Weights of a small transformer language model.
Size: 16 layers, width 224, 4 heads of 64, vocabulary 2655, 26.9M parameters.
Each number is 500 + 50 x the weight over its row's rms, rounded and kept within 0 to 999. Layers, rows and columns count from 0. Numbers have three digits each. The size before them is the row's rms in percent of the matrix's.

# down: layer 6 MLP down (transposed), 896x224, rms 0.113, rows 335-447, columns 168-223
# up: layer 6 MLP up, 896x224, rms 0.235, rows 336-447, columns 168-223
down335 097:494511456525461580549538534379487564520519464499512494365510580511533512427502420542523556554520503568507421481473529496503463478478592481477560446530410485476523491525
up336 100:494511566507415564509505586479554507441553486398523509540574505496508519506532546364518496471496525539460510583472537483506521435482517638583572342510549453466519504514
down336 104:587514616484475456468631541396459491459506601473526477518447527471557575530542559537420492508440523563513539475444531537556549493496457505535456507488518479444407477433
up337 097:547537417462527500488562499544516591421446496487529542504472515542556503442502510575494499501476447519485479532415638463444496479404526446555532575513490498542517576517
down337 096:463464461550553477459418501533577526574432573504492485544541495490438492586556525480517482556512455461493421489421478442534470446532460508427445489500518411509519567489
up338 111:506420543566592445479499468596577447510544528442535504512523474463395540492479510465590473496500500436504505527416373591497539466520509492422509431484566475520488500489
down338 108:631447573455510464533461471519571485550379590529566480493531427496400453483544512554520445473474513484544425499464456470434580464500548486486461462473593487571435506524
up339 091:461443547489560589473594406503543580489458592493569483522421507534544497413481495482466478545534405473485568515492535562491498509486567485623589495469462523526521437417
down339 092:537531513492518559474566497526472503496471584478493501505508449594467500450485554538511531504537502513521554483443528562486478455534559418515488543542443481488456425471
up340 103:509600519480579451523534561542548429518497507398530513391515543410378561531494461575467543482424510541547558518539501494544558468517395501580517495574591397542458457402
down340 106:464481540526477343462454533539482434517502496503523567455538482478507565507473479519522518496523564529567421459527494496478588558448498465554403462653595486478468483458
up341 090:544452480547560443481487515542438567497524509521582438501509495530598530445491561548481501559466511487387523553443516436472546516425546493456468513572460493476515574484
down341 090:428502434457436515497482447470450520486565441529544435425415548554473477481563469474532482468498473482518465519556487490422570520620473473501586502531553578524452482474
up342 097:460451504517587478460536502564416509405557494517511517537525444383410546465488521577531454463511567506444570468459498486528465510503471511440474562489465504547540527424
down342 094:497477577535515515477440386451482555440565500501534497554534536442533488440537521592566517491499462509473519509531502503429532551435505486485636438451498462550623532390
up343 110:506502484542504449533431479494559494422452571450468551465522515417421527511559495547548561340499552429381543513567541428431635487521606529488473511471469476502453462527
down343 106:453444505469417426471428463511617504497456529476534587509448492511443531506496524567525490443604528431515492474481539436392509579495567435523438511480541486505472419430
up344 091:530465533505429502470477516470503591592555511543499439482542496458459543469503486535538413509469522581484487487472524547457374566512492504482563506418512517488599491539
down344 094:505460500449506384469471521570471587563514468425501501463451577487461576455481497528548480504460490509482486521516466515404420501424519492548501496529481552524518365564
up345 096:406543450515432516407548526442526457477527523565546487388512484577508568523495520462475552457487422596470536501417584517520388520538534459423500515556539590503489417494
down345 092:541511514537588507598410609580530448477402526472461457576543454612555565525517433418560509497497507578434464429553481469499423437581491575520475497546337481489576483481
up346 100:465372576523541416542537495599473485543494446561511523513472497543519560487493509494581556512480392542471584430463610526584461416513482481488609484477434545470403475538
down346 102:495517486507492495465498460492578482550484493546481530507496471471505588398411502568547614553565449558463581435451627480457495456443506504540580531512490483506450479542
up347 099:437504529573515455521472412466510484459451461454562458499529484470480542462527567540490522525495516477534499398534531538479451595476495382565582528503538532491476534530
down347 102:414481588586557555489526485452522561462533387521501454481497529469474553483540570514521504510553473587458549491535491582447496617436488435540568497515568537514407529509
up348 106:522545591533462524511565445559472479437392483462571538505431557480469465468476467498547559562515567509521508487490558533596472471591511479473540503531563487446519482524
down348 100:523464411495425580505466549626539553522450464468495500542551522483573499551551508587463532547450478609441573486487493398555453500486469548450520484436499599510534331528
up349 092:532465454523555547469521531459582446436502605432466532455485437456539574544533481468487511505466435569504469532498552479431430521475480481460569497444535493513517425543
down349 097:427417495574473497551451444532550472575466526566499457474435506480450498473454542467510454519454492537486544534539586582391484505452390480554453462526535468463467502535
up350 103:426425624446525568578402430536489544420523527403499548426512467466504540481468490460496472559380456569544515491596508493496442514549406466426442538487484442479488402498
down350 102:425469540549529582511405426506509532454429469516517533447567519462484522544454524528477480530444419585498506453538557516474508513498466419536461535507490506447543474470
up351 102:441471566522534594441542625509455575433533558474535485567574545514419421476594465481553447446521563477533567535503514521464493428505459591489438475587485465467491557472
down351 099:462513455443520557525527515511553563476492468426477494525526466389452476528550528548519418482449522471588642553531512559529497533456486531571542469677494511440568530472
up352 096:456498577487495505504506612548411524484535555467529462454394474549539501476480541483546585516417496473487529542491535455590452458532478512500460547490504554563571466433
down352 096:432537483516507484380512581551446555453468445486576415470421460579537565530533425528443603473393552484600520626462437516501472484592447520567482506410580565502531466507
up353 096:503536524481478497484442433483576583455554549522554484438436441502470453457515488559532559617560615486511525447511515509568465408545423462539440542478541470469611561486
down353 099:495566593517544487497477448524499485515568542597666431598580454496504462461538517491367519554447416559562551505568481491516574453528467504459548493464562491468570493543
up354 098:489539459555501480547498456485506466483454551501506534414506555396478537563480512495493498520504539491557561381514492542484530495553479485489438545516428445436460505483
down354 094:468440463518571465514565415450566513532434479471430525456564590497582500579425510484568504475518523424561557390521456459467432546547500530515550467563468434545433473482
up355 096:471439504385473483405531507521464464525441545550555454515493530508500533586555526463460500649498561462465465456447532533590433577450427550466461497506449463409546517480
down355 090:484562478501516494491591549526451495509504588486427513563507517471487422481574475468482492462490591568481442486449507523535495548420506541503569484495447452451555492546
up356 097:488380454420494578546444519439460522492408435527523510496461582434497491466457521518567615429429528428460466439393481534562509465530555438442558503502476559495659486487
down356 096:535548538513487519533549488454516607478372584557409487468584512482512524379542389469457479532445492442528522615509468452476504625496502498454418497468517492442573640445
up357 098:568536445545576511509576510505533532579491476558513423506462516424390544488624429536474497487464539521509480448401476523574466455471475475480579543523523513518482539540
down357 099:558527436447515388528483532500533490480432512553497507490494564469488537514555456523478566500482483494479510476470503482420452507517524459513565566531448466384564451474
up358 104:513465542519526457532389494439577543409459442483532437539551400502618499432582498474493500429538509530519483454451515529443506448463505445512535441474461473479479525516
down358 097:415536554534512438530482518410549529450489580513501511523578425446466445481586502505550511466563435560586524491507449508582520426458548475469530511517471466513494561521
up359 104:539595391531506544433475560566414449479593490501497475457547460490550568454452517518510592400522479496517532537526571527403479500509489555538559508462491399535434527503
down359 109:371467465490535432555416535487539491569486462518517476527483565470503386491445483498550455561633518566499452533512431580427516419538492567477588436459462476564441509527
up360 095:458500539545429513463400483474456471573460473534532491494501438534533551493480468551451518501464442507493493459509530479428533602448430501440530461465440565427485557502
down360 094:522524508461515430550442517495532511502478589455434452459494438427556548512438456598437468483464597582517535539497498503477515466473467463534488438553407454477437606530
up361 099:539439482480595458478514573467494548543548526542456509463591420538499461538572419462499453464518455555548447479473479572451483452548511487537440481413512508443409451438
down361 099:549479544561567414455528582395461476521506594549435451483651497494504530480561395465502449518507538565512422463439495487411463543548565517467491451469556441556351461413
up362 080:498422603519488590461541481494424484483570517463503430390552485455530528494452514518545445488475572523492519539524566481522591534572515426465551466452401598491532515486
down362 090:441538497478553467505433502488455516485522472504553502482546540533595487509507492614466458567487535522462590507478420428481537489520490527435444475506580432592622482528
up363 099:514554520439528449449509513547578402510506534502471460432517529417525652485418485462556542460546579464447553506448494517448509529547527657490474545559444555419479463482
down363 098:449553498537454402450471475562495432614577537545451492583566533572578469515441531476459586429561586472514524447519548507475524496484556543495537470539453498503530521537
up364 101:461558487446544480511557525536548406520488491454562517485517493553406436505539472449470512505474480549478499534463533499528504392522351500480553528551439459578399428481
down364 103:544459560494512543495575401524556470639458601440538466512471476538517397474548521471489548503476525486513536463493388513522546505506464411541529623502496502549492458529
up365 100:487542618463568525468537507558476466521527437533539505531439535483399501543526467439534542430535490615470509607499471476538486464552492492525520545546610524398536464538
down365 098:459457534493497528412473578477457562491576494525551479563526460510478478469509550513567517484572528553495414572456532503535469483500517539546447541519509557453462518614
up366 094:471550522515479522533477556403474566371471518368513489599438405571540586525611548546513556457499415548513454552531572501506538543490444512545485511509450451436503505514
down366 102:464560526465402517492531428538530569441568586564500520576445484453500598510487486481578457443531511560451522479487539527447508549467412463479477470525494520448568501487
up367 101:501513491519512434483466511496567465461507517453470572463502512540534494437422527490525482513462434528520543463473549483558538507497505412459487589533546493535485507509
down367 097:501531602455518392470507439620352461420485419483625553452437462536471558471504483488512395565565555508526518542519493494496558550477506478551482514477491482524545556487
up368 108:528429414597556511478461425481500512488404451486513482486561536541528564459510489550510479538469456482611516425457490483525496470436491440500471506470444593491531645528
down368 108:607536464545509423481449559541469548509501443455530505491532550485591593522507491449490429501614467454471534447441591481539356540473547573541465439476516544495460468453
up369 096:520535563569519474507528520494504518480550505512505488406512510421572427474502484503493482488468629439458476473499566437475483521562474523598540457431465522536583498470
down369 097:518503506520558476456472396414521433506482463492452514508500535425450390469459495455534515500519540538554547528410522501498508498546409482526463377499496568531668517437
up370 106:530481477407611578563451357529625513476467537476503519464542574435516563436569578499515526459480503528494517537440561511450458506461454589515597433554565476489463442391
down370 098:477521427388565509551429504476586561500457518569478445618441556534553589516526412493528426441519584477475561530577577416521445522452419515517411432595572555492465475473
up371 095:485406506558538517424443560456407392483529541471564500612493573482484466511457518497526526419465501447401440518506519563515504588452475481475523574564463467530517666481
down371 099:457528532510564574441510528505481524434483520476541505486529491470615511513493525565448484440521470456490593526474544531602472574532530532456468476609520537545535482464
up372 101:544467484574430612453373523467545469433517435546460529445494500461560569577538558501440500570505527482453520472440470463538515530513451530626452500531458506389535500546
down372 102:438520490538439471437434475501510515508611442627514461505505585400541533496559480496469473616456474449498425542558463527535581486511512515628469524511495533459521441561
up373 096:495460512536507455496538510518527449462461540563572473529467537593475468495459505569480606418497460525515400497451517513461534451532525528513477554620550574464489458471
down373 096:547515558535484542493506514456516499533538538499528383447521438529417524468483520551519602479503485543435417525524449513666468483509430467470494518519509470479508512490
up374 104:494498515482492485497478544452559474513423488447457562526468533483479397514545476513448564610525560538494576485453532586464573396478514505427510480429546443485497569437
down374 093:478553444412454454556468436545503533464494513553479490555427509507427526563526477536502570475575475523598652509439498454453567562517490464556486624474451452477476517493
up375 103:435523531506541515582509585477503455499573504458477469466513559495417373552534510465450502530430439515569491511495464472500581613516503541410579531595521553478557599406
down375 104:474595437502487421433521541516520563514508510478524503525486514451508486544570528535537507458550507508515519593538422553444464513565560482508522494479479571465446468502
up376 090:539489544483450419513618576453553495535453532427528464498506442478524484580449457571561500514420603457486499584442509404512503542490499477594507479480496529531501558495
down376 096:489468464494445438516418487496469518557487427458472515435465518479470478440448518511416554439429480510515479526486465556492567446547454515602476546452502567529435439465
up377 092:513534480429530532478454476530502501508412500440458555541589514476439430522499512471549510481478504424539470529518467525503542491470618602459494487476478522385390529485
down377 094:549465554405550588495510474434532489530458501455489453457639571463515483469438503543416493511459610465467527502515508511382432524434546481468534508512497574499534600420
up378 094:396547530567543576529549516434529525442515366524494412378518453511403477489465488437472456420563499588497518474588487504572506512488537474515423475589533505387471529494
down378 098:546477484518432506492454527480459547445566430431447467443472482424511458528600456573524454552468494556609605509531618419482509539458508599427518477525566482463429430555
up379 096:582496467482464538561557516486578573568557435475523587562501566470486484576519539466401504469400527472554510550463462473396574516434529518558542541495406569557551526431
down379 098:536453513508469519524526506532537491555515412443491502575492444429519577534457392490493471435492508438564517521480468514580490476561482461518581482479480542597470440466
up380 099:534446536428498514556521585570439480464498459456504525576508497465574411507491475474441527427432516601422452505493521464517482499486550544487612534443489514434461477519
down380 093:418484494487485598507434532568494533552523475348514541588494453493569523526531525551480474538507521482468440528398470446551449431493391524471530492471474522537533437460
up381 098:394419540587542472520484565543503558497472489526443523557460531509453471490484557660517472496460543495489535417548487538466387417456526495530466524473490477498514468631
down381 098:486469458568559475527521554535513482423519547420464458484460492492401414573447630550507464470518515472508509456521537460480553474512464533596486536473458474551557475538
up382 099:507475513498583490425526490413460506494552567418435598494515482524409457458565493539489553458529490527537487511463539429454515535528520464479453545559553642527451492497
down382 104:435540476567482497487618534542403442593495475392522589519419530566605535579428520471506568431488459443426417439504400498476497376513523482517536501433542484403567561535
up383 099:407570537528515463492494466512451498562443492419478461527445582500427453524501448427502490553429441507396492512462602579563564425562534547448545424511494446513645475491
down383 097:511561560550485446484461552569411597462459453563485484547411485488569432478532448511504512489481462465497491527509510559520444545454540489597481501453513503469686460526
up384 093:472432490554576505511525557553506456436567553581537480535465485448407571436457407443545531503595542518468526553492534498516518466511530422526525513574492419530502474529
down384 090:473509469533460508445522561462472486486479477523550444439466440426423557507478537501437446507536552476443463519468552461390566521551449421544451465527512495501650518480
up385 110:492515537490451539491550504493539512461514569535499609487486512559366499553435547492554538555505553494522416630450457485521512612568554500519479487436513547447466489541
down385 109:505529523517537554462508497477549511527476561572473486517496469548446490538507527476462498487454469555566495453466509523584508511471524528525529400390479492504486517572
up386 101:452440500513455550578460428471478489529464466450441469552593597541494610518544486412553434542503541494552434578602523431503455547510470445525502542516512449482541577473
down386 097:480498510533454444571532510478513492448413482553528487425551570567442495485472437487521501498495440533564536572460526494475455423423544611505411502519515499543448562547
up387 094:363519441441598467441492538505479551476422500503480552489509579513455454502455530414535531550541543484348487468462511431501455508418531475455524542496534501491439490513
down387 100:527450508463464416466520534409534566518531525453437434545589428499407568565449538493554596510397479500457530498490463522567400511519502437556570487429448469491384515472
up388 109:422432509450425506526497465561549464574543386602409523505536488551434506442463410369463535452532416486455528562532495475562521441521418523497525503490508529512485498504
down388 108:495488531601492553526442483557464493574521515559515582524474478508449425403483445451511523438579402538462540460421491524566606533476494491451543525441515529563457518406
up389 091:531435489449448571489482434551512511539533622586483469500498534465500525474468530448475598553528553499471494495421539513563523471449430399469502507567440504494488496454
down389 096:553453438488475477472457486545480490481563500527514582552478588543556543503652521461496485474537590513603450416468515470537548493508413368516439429486400426483491557495
up390 106:512440505459466560367522537445485490470464479521473505399536318510483477532420591514563484504507450508527563402554540530474598526504525489399483539583523550589454460426
down390 102:487552511403564579551546473507457493446490516516525448516575400592621531526547405473601443470595498493512566432456505496420519574437483464525437494578432534536499423564
up391 089:465525480534473560522432624415599530553486482596489517520444434448495574425538487572463450539536582565493466407417508524521526455515514536477601464539505470556538488448
down391 089:472429445499466521569493582446545536477475566520448464473498531441534548558625486546556423483521416531464412522368447465563538455472477517548532506492424540478640419514
up392 109:480452600471522543568584367483518438508524527529550505534571497511494598567558544538551536449526492521506472523532487501512590502536587415485519473487469414477573493523
down392 099:569503630419527497467467487551472538481457450534538497422464531360576467526443447484573561413485556561470500463536465375424569497440497432492515492546401552506609561546
up393 092:553526442524570537613546584445511578535501410486535477438486495494464512546496510446507604487495480554425565516432446536501468467547447409515509540529408559523500465468
down393 095:490460528423499388440564530432493562541552448445531503494417491552425460508503530506391600431490438475552478564540508644490482508509460489572537541634532437552521537500
up394 089:546469533521592499503442511484451471570555424438525526440518531540443509449554551526420482574460473531530559467514545483371503424359494517500456533433461469473425476494
down394 089:530477573516611456463461486426500549530494472492568469538501546558519508501528566504507463534506538446434543501522564510366499431430540535568494480492436508569426441533
up395 096:426551508570509500500456542470637474497482477487495565534550541471492408520526423594455533520614557445455486533566490508503593491537517517500584453449403399441383437506
down395 100:441444556533439523472501505499565502515484470468447519616524440598526489433536426579428484480625472490515472466502485468498534498429501539416477508494440439514568555477
up396 097:566574474441498513474512482480514517564512496528504445532507498445508494563470493607517576505596586574578456540473483494556423463566514527419537499500397569420410448447
down396 095:537674448550426482540514601443474583488483448565466486549471511528670514528501438573549515521497467516443491524562555461457453407526505478440542547547459541456527509518
up397 103:582577585536493601548472526534542406536562503447479515433516536524465481555585466510516516501593463481505514598454533525540459520570413580470499508455496457509612540539
down397 102:520605535571558510553531452469437479465506548504433459481440500581430404588497546481528446490524499472503546562460507524457403522449522566498518515486461473552550475511
up398 102:532488530563508464466520500514503422504457507486549513513503423427496499496533500433496494451512534502602522598479532469480428476465609508455529587547500586417552539471
down398 103:452472511424502506507482579562509596436516487494558477595543449572503471541471469542456567420423550504522512506524482509458513508382517497476503530501501533434578475541
up399 097:469513493481488492530527595592495490553443479535508546468606555438461482495482505391505603592502542528593450489558408565571557487485508496413451537555474476473454526480
down399 101:519483386487470393524565491484550544544489577495465555591611539471501488492467491477586530547545524547558448488484506623504501456465494536430458484482525565574463567501
up400 109:503555524527499537532514571469514506547571535564570468474554534515529541490546560465514459381503496561527429477427424537542457489350503544497485495416397466544507518571
down400 098:493511513477515522432539550611464535464503543575480462523393473506494494536474501563490516531505475484572546492415565449453548505392463499452523520491538482579475419575
up401 098:457509550390510558393541560495527548519494498561507381555449435600475564451458469516446490430431548476535582483483489436547554507427526536425430551481419481475455550566
down401 099:467538480499480436461506520456525509504454541525576579455474367537487503428526414551538512455439547452530637502540514433529497401489525593499503479440422447570579443610
up402 094:410582388473484577546554504520467569474597398514491405527484497490506596494470471376360539462582512511613539513488465504455609612546493479548566425516525511535451495538
down402 095:515530497548495465538497457438474508518548485466513471426479475450444543490565491489487437536529524528489512573502521531538489453521456585526484573577526433474482415490
up403 096:475530566484534514421478589411415481577436446483489517574476538486516473605560573526625441523543410485527502488451519522510548608461504450524499444491575500519481528500
down403 095:618561522456490453435503620569533409513473519546480438596492499454523438487506510485568510507513479470484508483459451461525488458547417422525520454508515542564586477526
up404 094:550543528523478451579556558580484508458414469551558427452481391419518576438433476529457417587554492553500601554480505506484393498545517391455439518494518564552539492536
down404 096:572521532506478534527467433581478470541452586505530504426505510460462455425448511519634471458541499560473550512591493534460539537562440476510510600356462510532504544464
up405 104:562477455526563550438496508393439404554429467491611516586527449443574509407472402387466503451521504555476609553391528523546511551519567490579436491660510535450411477479
down405 100:547522471563570482496397545376465450435446516492535429579572445479465441501401443470442438457592497556419602496447478505550458558503476504585487457578443548573442418472
up406 098:517388513512456535530358511549538456543564502548525509522500448566499469448571431539552546440573442469489465479500491566524474471532396425503423586526414420542443564500
down406 104:497604469480486488656530520598575502449501467489505501550565596460587408474464455379498557474478506546414518559550435562483545536536530546511502534434524549512549442515
up407 100:606646563555421482484578436496449477507504458401500451572441498457434439495504477501560516378556433542490459426549431494578399544498538552507397571523542481469581549492
down407 099:553564493581431520508467420557477557461492449436511422537468502463483444383400484535415505483541483517481445499572482506526500433501492478521501571484512469469584536435
up408 099:455488524470482435480563518491439524578444440458573529476435462548477473489465481508504431441351491535450422507422544481508510486481462516567543561517567541406473495471
down408 105:464487463477430455513438573563492582557493520488497375493527495492516521417489549401523472449529465520454400477409546546437534479492480517499472498477537523514461435442
up409 098:461505458497513504575483498472471388516539541565463509497518543483483494505496494422509465497452478477460583502441522524582503491534521540513487549592467479509480483486
down409 100:354460469487486497444486500409482485461469486558448495532559515531384475456438489512580526513507540478570516429462502530542505452480460487429601510562511490594499458546
up410 090:513557506441528500466490610527521546444503494457604433488521613460436570491490554491521526472429483632447459524535567487414549486502495479530446422488533415432474514509
down410 093:512518519502503499409529492515487497419425492433508468479503632563521548546514537509385460543579455580582601520501504500479465443513486385603465456443498368545562433508
up411 102:538414511480507402446511471520573486507568498566575443434507477540442551550636484530421518491450465491511499527511490488574600552466553544535520528448416449470458543397
down411 103:450450568503509421453520420415544507482603362546414530501489527582616476501444526554514457493504489506506557591469504402487520497469493559484551489489492492509485454534
up412 102:446502542505542578458492479496585553594433453486513461544491532529456570542409492427544484578472489564490541515478595564489376497568536430405450592487498535529451386548
down412 090:478489533513520472605532620435473518486469463405581491483489424561476510562448532484511461669561525566431480559466456533571505461519479542423458492560541490534603530458
up413 095:508532550482561504353520498483545409440485439468475441422511524566525567518575526633571522491510487482465400523452558470567458470429501563530534609544483541454544512534
down413 093:533491491477551494421558470547487496465518469500499557492521491561549581505533421495633540579507496505482419516423465475521520376451524488560551561499503590410603531496
up414 093:523523447573471515507583413473505526422540405481508475344499457439426530488472564544521495547479471450460594512458527483529507494569563515447588537508590617383449491573
down414 094:549493449401545384420511522540572443549518532480464495573484606527530471581533482542557486513502476559575484458557500586509461496416507517498489397504437479551562537470
up415 098:513483462434553401514548495482493535483504548548526530532493551553476599541429369430559562578502537445544491527487531430551560412520468474600526595464510502578376503428
down415 098:471487543393475404546484533488443517501469473482525488563483500542520517506442486491467560610487494503520499543597525522489519444451497503621470540460485517549412467585
up416 099:373536500543520605517533522449544434519486468465497533519573470461458591510529549481554510489529548486530515492509514561409509489552515491468519481398383503424366493544
down416 099:467463510555514499496522477559428376398384519572585475330426517460472413533558478482477515571529522534558428492484553513507508476491495460517474469426507493529526460588
up417 096:391540592584577463566458465501452511486578575439492534547472506403481560477466441512529506557429527524529444487487556460497509516518559546517493484441401414454389461488
down417 096:529432496569573434548487358598463441518493614438504496525408476488499546500517415446463474510471474477472568450504512466443519454429521573543397528551431443508359453563
up418 109:440464403535415516546422443566524506544513545559492502460449527524444433403407539491459563566478574414546600540468369458474507456520480527462531484522544447472494537488
down418 106:546542546544457576549346475512496441448488526538554483480515488520539516455479631507425530546470493531468617411441495525471465512539508562553618504485567492489507519491
up419 100:460435424563545578479516498477474507519427404492528563509400478505455411457533530490417467379546578471535441523471429546502600538477575478503471532426484551502486482452
down419 106:471436547525486491485492545482561517567502451520521447424467529458430489449417490509531541445484417460547423457514580554461501568570491527525542500457483564477476593424
up420 100:533471526503517458521545425444435481482557532435451395509437484428372473509565499480527506557542479466467390496414471532538551553502401507561478520633570479464483405500
down420 098:637534513557468371541511486430476452599522507441453549506458533412454543573480551498507465604507485537526486470420548443532519468425499519530504504585543463456516429513
up421 099:511501483543543504449598518526540562481573520553463454544572503516593486432498527452586452486486605500526452551547519547527435500509531572380519481489513498423495497513
down421 100:498450539530479407516601568582462576527593512530487479514590449513543490423578552458473494572465522522454446672570509539587472496497550525398554534508524476492474510501
up422 095:443460406480485478534419480489519472496631465537467509488444460532584475431646410436502460553549519572478535512511469531542472451476467487452447384630528505521575442524
down422 093:424486564460506442462444485516473502426479569464514498391441465492557552542492415535585417504532560551460537565548387504526502453590513633534428478598535454542522474477
up423 111:530566518457534521525510594472470487554480445535556488493471491519499497465533410455436411441524462464545544418431474557429462497557458531410589464473520552428449502554
down423 110:513535469509420455513515585502437504474587481509522552566435477499527511606439528468473403483555414509523545542474412487468476525492474473415545532501537547505415442461
up424 086:531531430508597537435482511611570447534541552513579450465511556519484582526556408486475511476547497513529440531487465468551518492520381575451514519510544592437466478468
down424 091:500468457550561537614483523502474494523489475470497358469542536436575459420596468532444500475491528473433542509532373535551544522470454574516639478455525523550475518461
up425 103:462509431531556497468486479446509480477444494492514428432460575564513498574541477558508429387479509538420547491465460482574564527498488513467644444477482468511536566467
down425 105:471528487584448530492437521442533470530512584534500510469499543599459449551569550430544398463469522381449524432565493566498648464470536515456510532469479450533462545573
up426 092:556487521474516468450510549589527429484510534501464479433511471478428517554560522518540491536489583524574425514513534637558465400506485489491506445557405534481409566489
down426 094:464472533470534465490606451521477561445465546446522531545533484441496512476530599425483537502450586482546485434442447492469506500591512450510489499465464500554484634483
up427 096:476491469400465537435504423480512484480583465417487485458410559516438548532552558488417538527498569534638485449464501525493559472424469487457456508565559452505409522439
down427 098:475500543492492478532464531469519528509589474476533441455497488507532532420483540451547375502522472470462504517519529483509538509506566485514554482517529485440404479573
up428 109:539498497516536450568516503516589481574472529520457553507464513547485527524517575490567591489446481411483491624505462516494428446480442427440582444560492506479447494385
down428 107:491537496477450551623529555448487487466498433456453573561473484579450500451578559433532574473562524391486488538569486521496468467495467463497508584519431465495542470414
up429 104:537412516541502563450523443564440483461644503477507404581438548477446535478630445572548506516471421456465473526466491568503471475491546509514539583491462543406496541427
down429 105:508505496553453532460451476492443486577586534462491404503515527509453603466577557508420484505520464476463483540507403557455425491406522528369571600499520456530447484497
up430 098:482448521436482547587405511460537545520470477516465450495492622484484507468514511416470599578475490474478533461426461505552582538436568523411502471461493478443582520376
down430 095:450539580502553550566553503459466517469472513455544497518524572538428639430491583483447533549454564555487463531406556421569531507541572492532431533512537575539455454558
up431 092:501461575447467526481551508466495480483492520376503494590455426428567534525441468503587484449466473476434537524528484522575466547461573455602515510585450509582467460487
down431 093:471501463575501458504498451513537599535493362512549545546513582459449536442438441576551420462409439477483516550565518588466474576552621583526477430537468486483509507491
up432 094:568455573502494421533525516583549500444487509477509473484474483466490514586488485530479394591556495621577461531565624491492515512535575455548506475512515530530449520504
down432 097:538389643511503505527547505512532504468402557486503456502568556431558486545430501474534416439494554415525485523543493573499477444516478396605515457457576477575516518505
up433 099:449502562473555415426474448452503501493495431560486552486559534460482559447518557556470475474420529553541464497466489481604536492513507507488549411436536493497567497494
down433 098:505516498475494472470417486397466495464513488442469571578478413451499529465536506515414521419532500452424520503440504471623532496446526465427618558471510474507576504547
up434 103:531570470447529499465518450475506438485552501424462466410527611570528513458485466519413567536585542525431543499432567579535554528478549416497427564512493596544515489535
down434 106:495619444568579503485493495475459434425521510497512435435481520520494540475416567494453511528526491537514455576512495439463514469486525510492501523478474438471567570514
up435 098:552516425517570538548568471467506517489565521466461435451525435491538395470528524412470492596525417545513490471476525547482438547540469527462522423539436499551441487491
down435 101:533449459465569537562554531450451499515509495486538506514447416541485461438523420529379549473449395531442475468486536445517438561560549502542553476582546446506364469619
up436 102:452521541512598532578451493554504544497553474563568503492511572506594580478446501561558403485519509510531475462479528518434519510491559513552489422499497526532542424443
down436 102:526504477515590586474467535596416504537490523562602592462487520549478580493444572475477557496469469506551452509545500515537462396504490486420487519523470611563516450458
up437 092:555482614499539514550456539595482573546578450612511543436534471525494558510526533528573519459528529511525476498489479571545498568626444386620462454444529469509519498525
down437 099:572545568476560469380477444530497507456560433571501480477577517529613453441467506512536434456479502498519564468540522638434528476540492427512434398462476537417491540474
up438 094:600455526557502423456446543490518504484569490483550589457487527539414513574480434560472469494538526512503461493514558442466481511432452427472514423507537426473579491517
down438 098:548520415485493456515481512428475421467507577529494486498453545563503579554420522481444515543563535431445557548523472514535414476425537552595454513517508470456556485475
up439 103:405354528511568429530523507524462491584457389510540519570511505401484549482563501548518516445590470506509466513520422463444555454485568509546509426472539507535484518526
down439 101:626504441387460492568544547451415493453440502431460583595407459511539402570426411531437498507544520542567573520524589472458545440486517520460508498545402515531442497516
up440 100:477484509522566503566604459517479471552448505494487447492477605482457552494573506528443534439483549479540509509470536516563499470437558497534463396574543524492470474573
down440 100:416532549516456507539523526559458451448500456525491457542497592475483471520508555478438435447498565494561438375455520419504574523409526491419454516594566524505549524502
up441 106:464448464466431505507496534480547553571469548483474429472446446470588533524502526517493577522526452431457507513562527520526458455508462394559503514394450497521561519494
down441 104:473483508498465367422574535493516565469578597443458461530465453592523435562531563503518430513486476458468618485467459544446481500424529435484418440535524566458529450560
up442 095:500459529358508508406496532491439456527583525467490439506481505480552572437555487524565560446510502483500455508545455501521521542546437446490525549598454438510447494552
down442 095:499491453578437463496429478590436538542471472486540570562565530351443446450451502493466454498493486549478395539490460400462510574489568518507539578516588483484452525496
up443 102:565439622440619491494466497466548512518375571536489456490499529468466566469549531461496461400461525505539535452473474517472546549487458457542481465525600452518402485451
down443 097:524498448415520479451418489474527544573391553566439480419481530610534501546582534485452484423473473505511619469496476566460400573454538506591454462491611542540518498470
up444 103:511499505515472472459568533517520547422521546391513527567514479537471573562488506477507577463478524543505459588608471465471490565410455570478501482497439493381482496507
down444 095:481500505451453510473529567526588541566505545449519516521492448490527444595447555494503502423567494491507473464526554576499434426463421408420497498396446577477605483491
up445 106:467615505485531573457443526503403451481474492537520559540487421431471495531441456484518534557530587516513519591502491497514512427498444616548498494571522483450452534487
down445 101:520531362536572503492626478570448442460520501506519524551486528507522472603477476492551544500457489496513461552462471571475544441448540551588464515470453578393529498526
up446 103:563539554560380499486422549571452501432555583467443497479515522534534512463557495449483508465437419460479533559462488471429577544536444504485487475475462511508492471521
down446 094:469460503478364501459549529486465509419496507409403543595514515572467601516503578439458465588472404464490595513509600570451462502559481475496493502425487512431505522527
up447 093:531537501489549475543549568453460517520463543417545443554500504470549488474474599462526514521408538510468535524455470552528417606484498535520613470456471433492493540435
down447 098:472362499585557558514519531530526477505580475475507427536595478474565586470530443482516509431542534411539477485518496472466502467414581472409468470567439524484597488547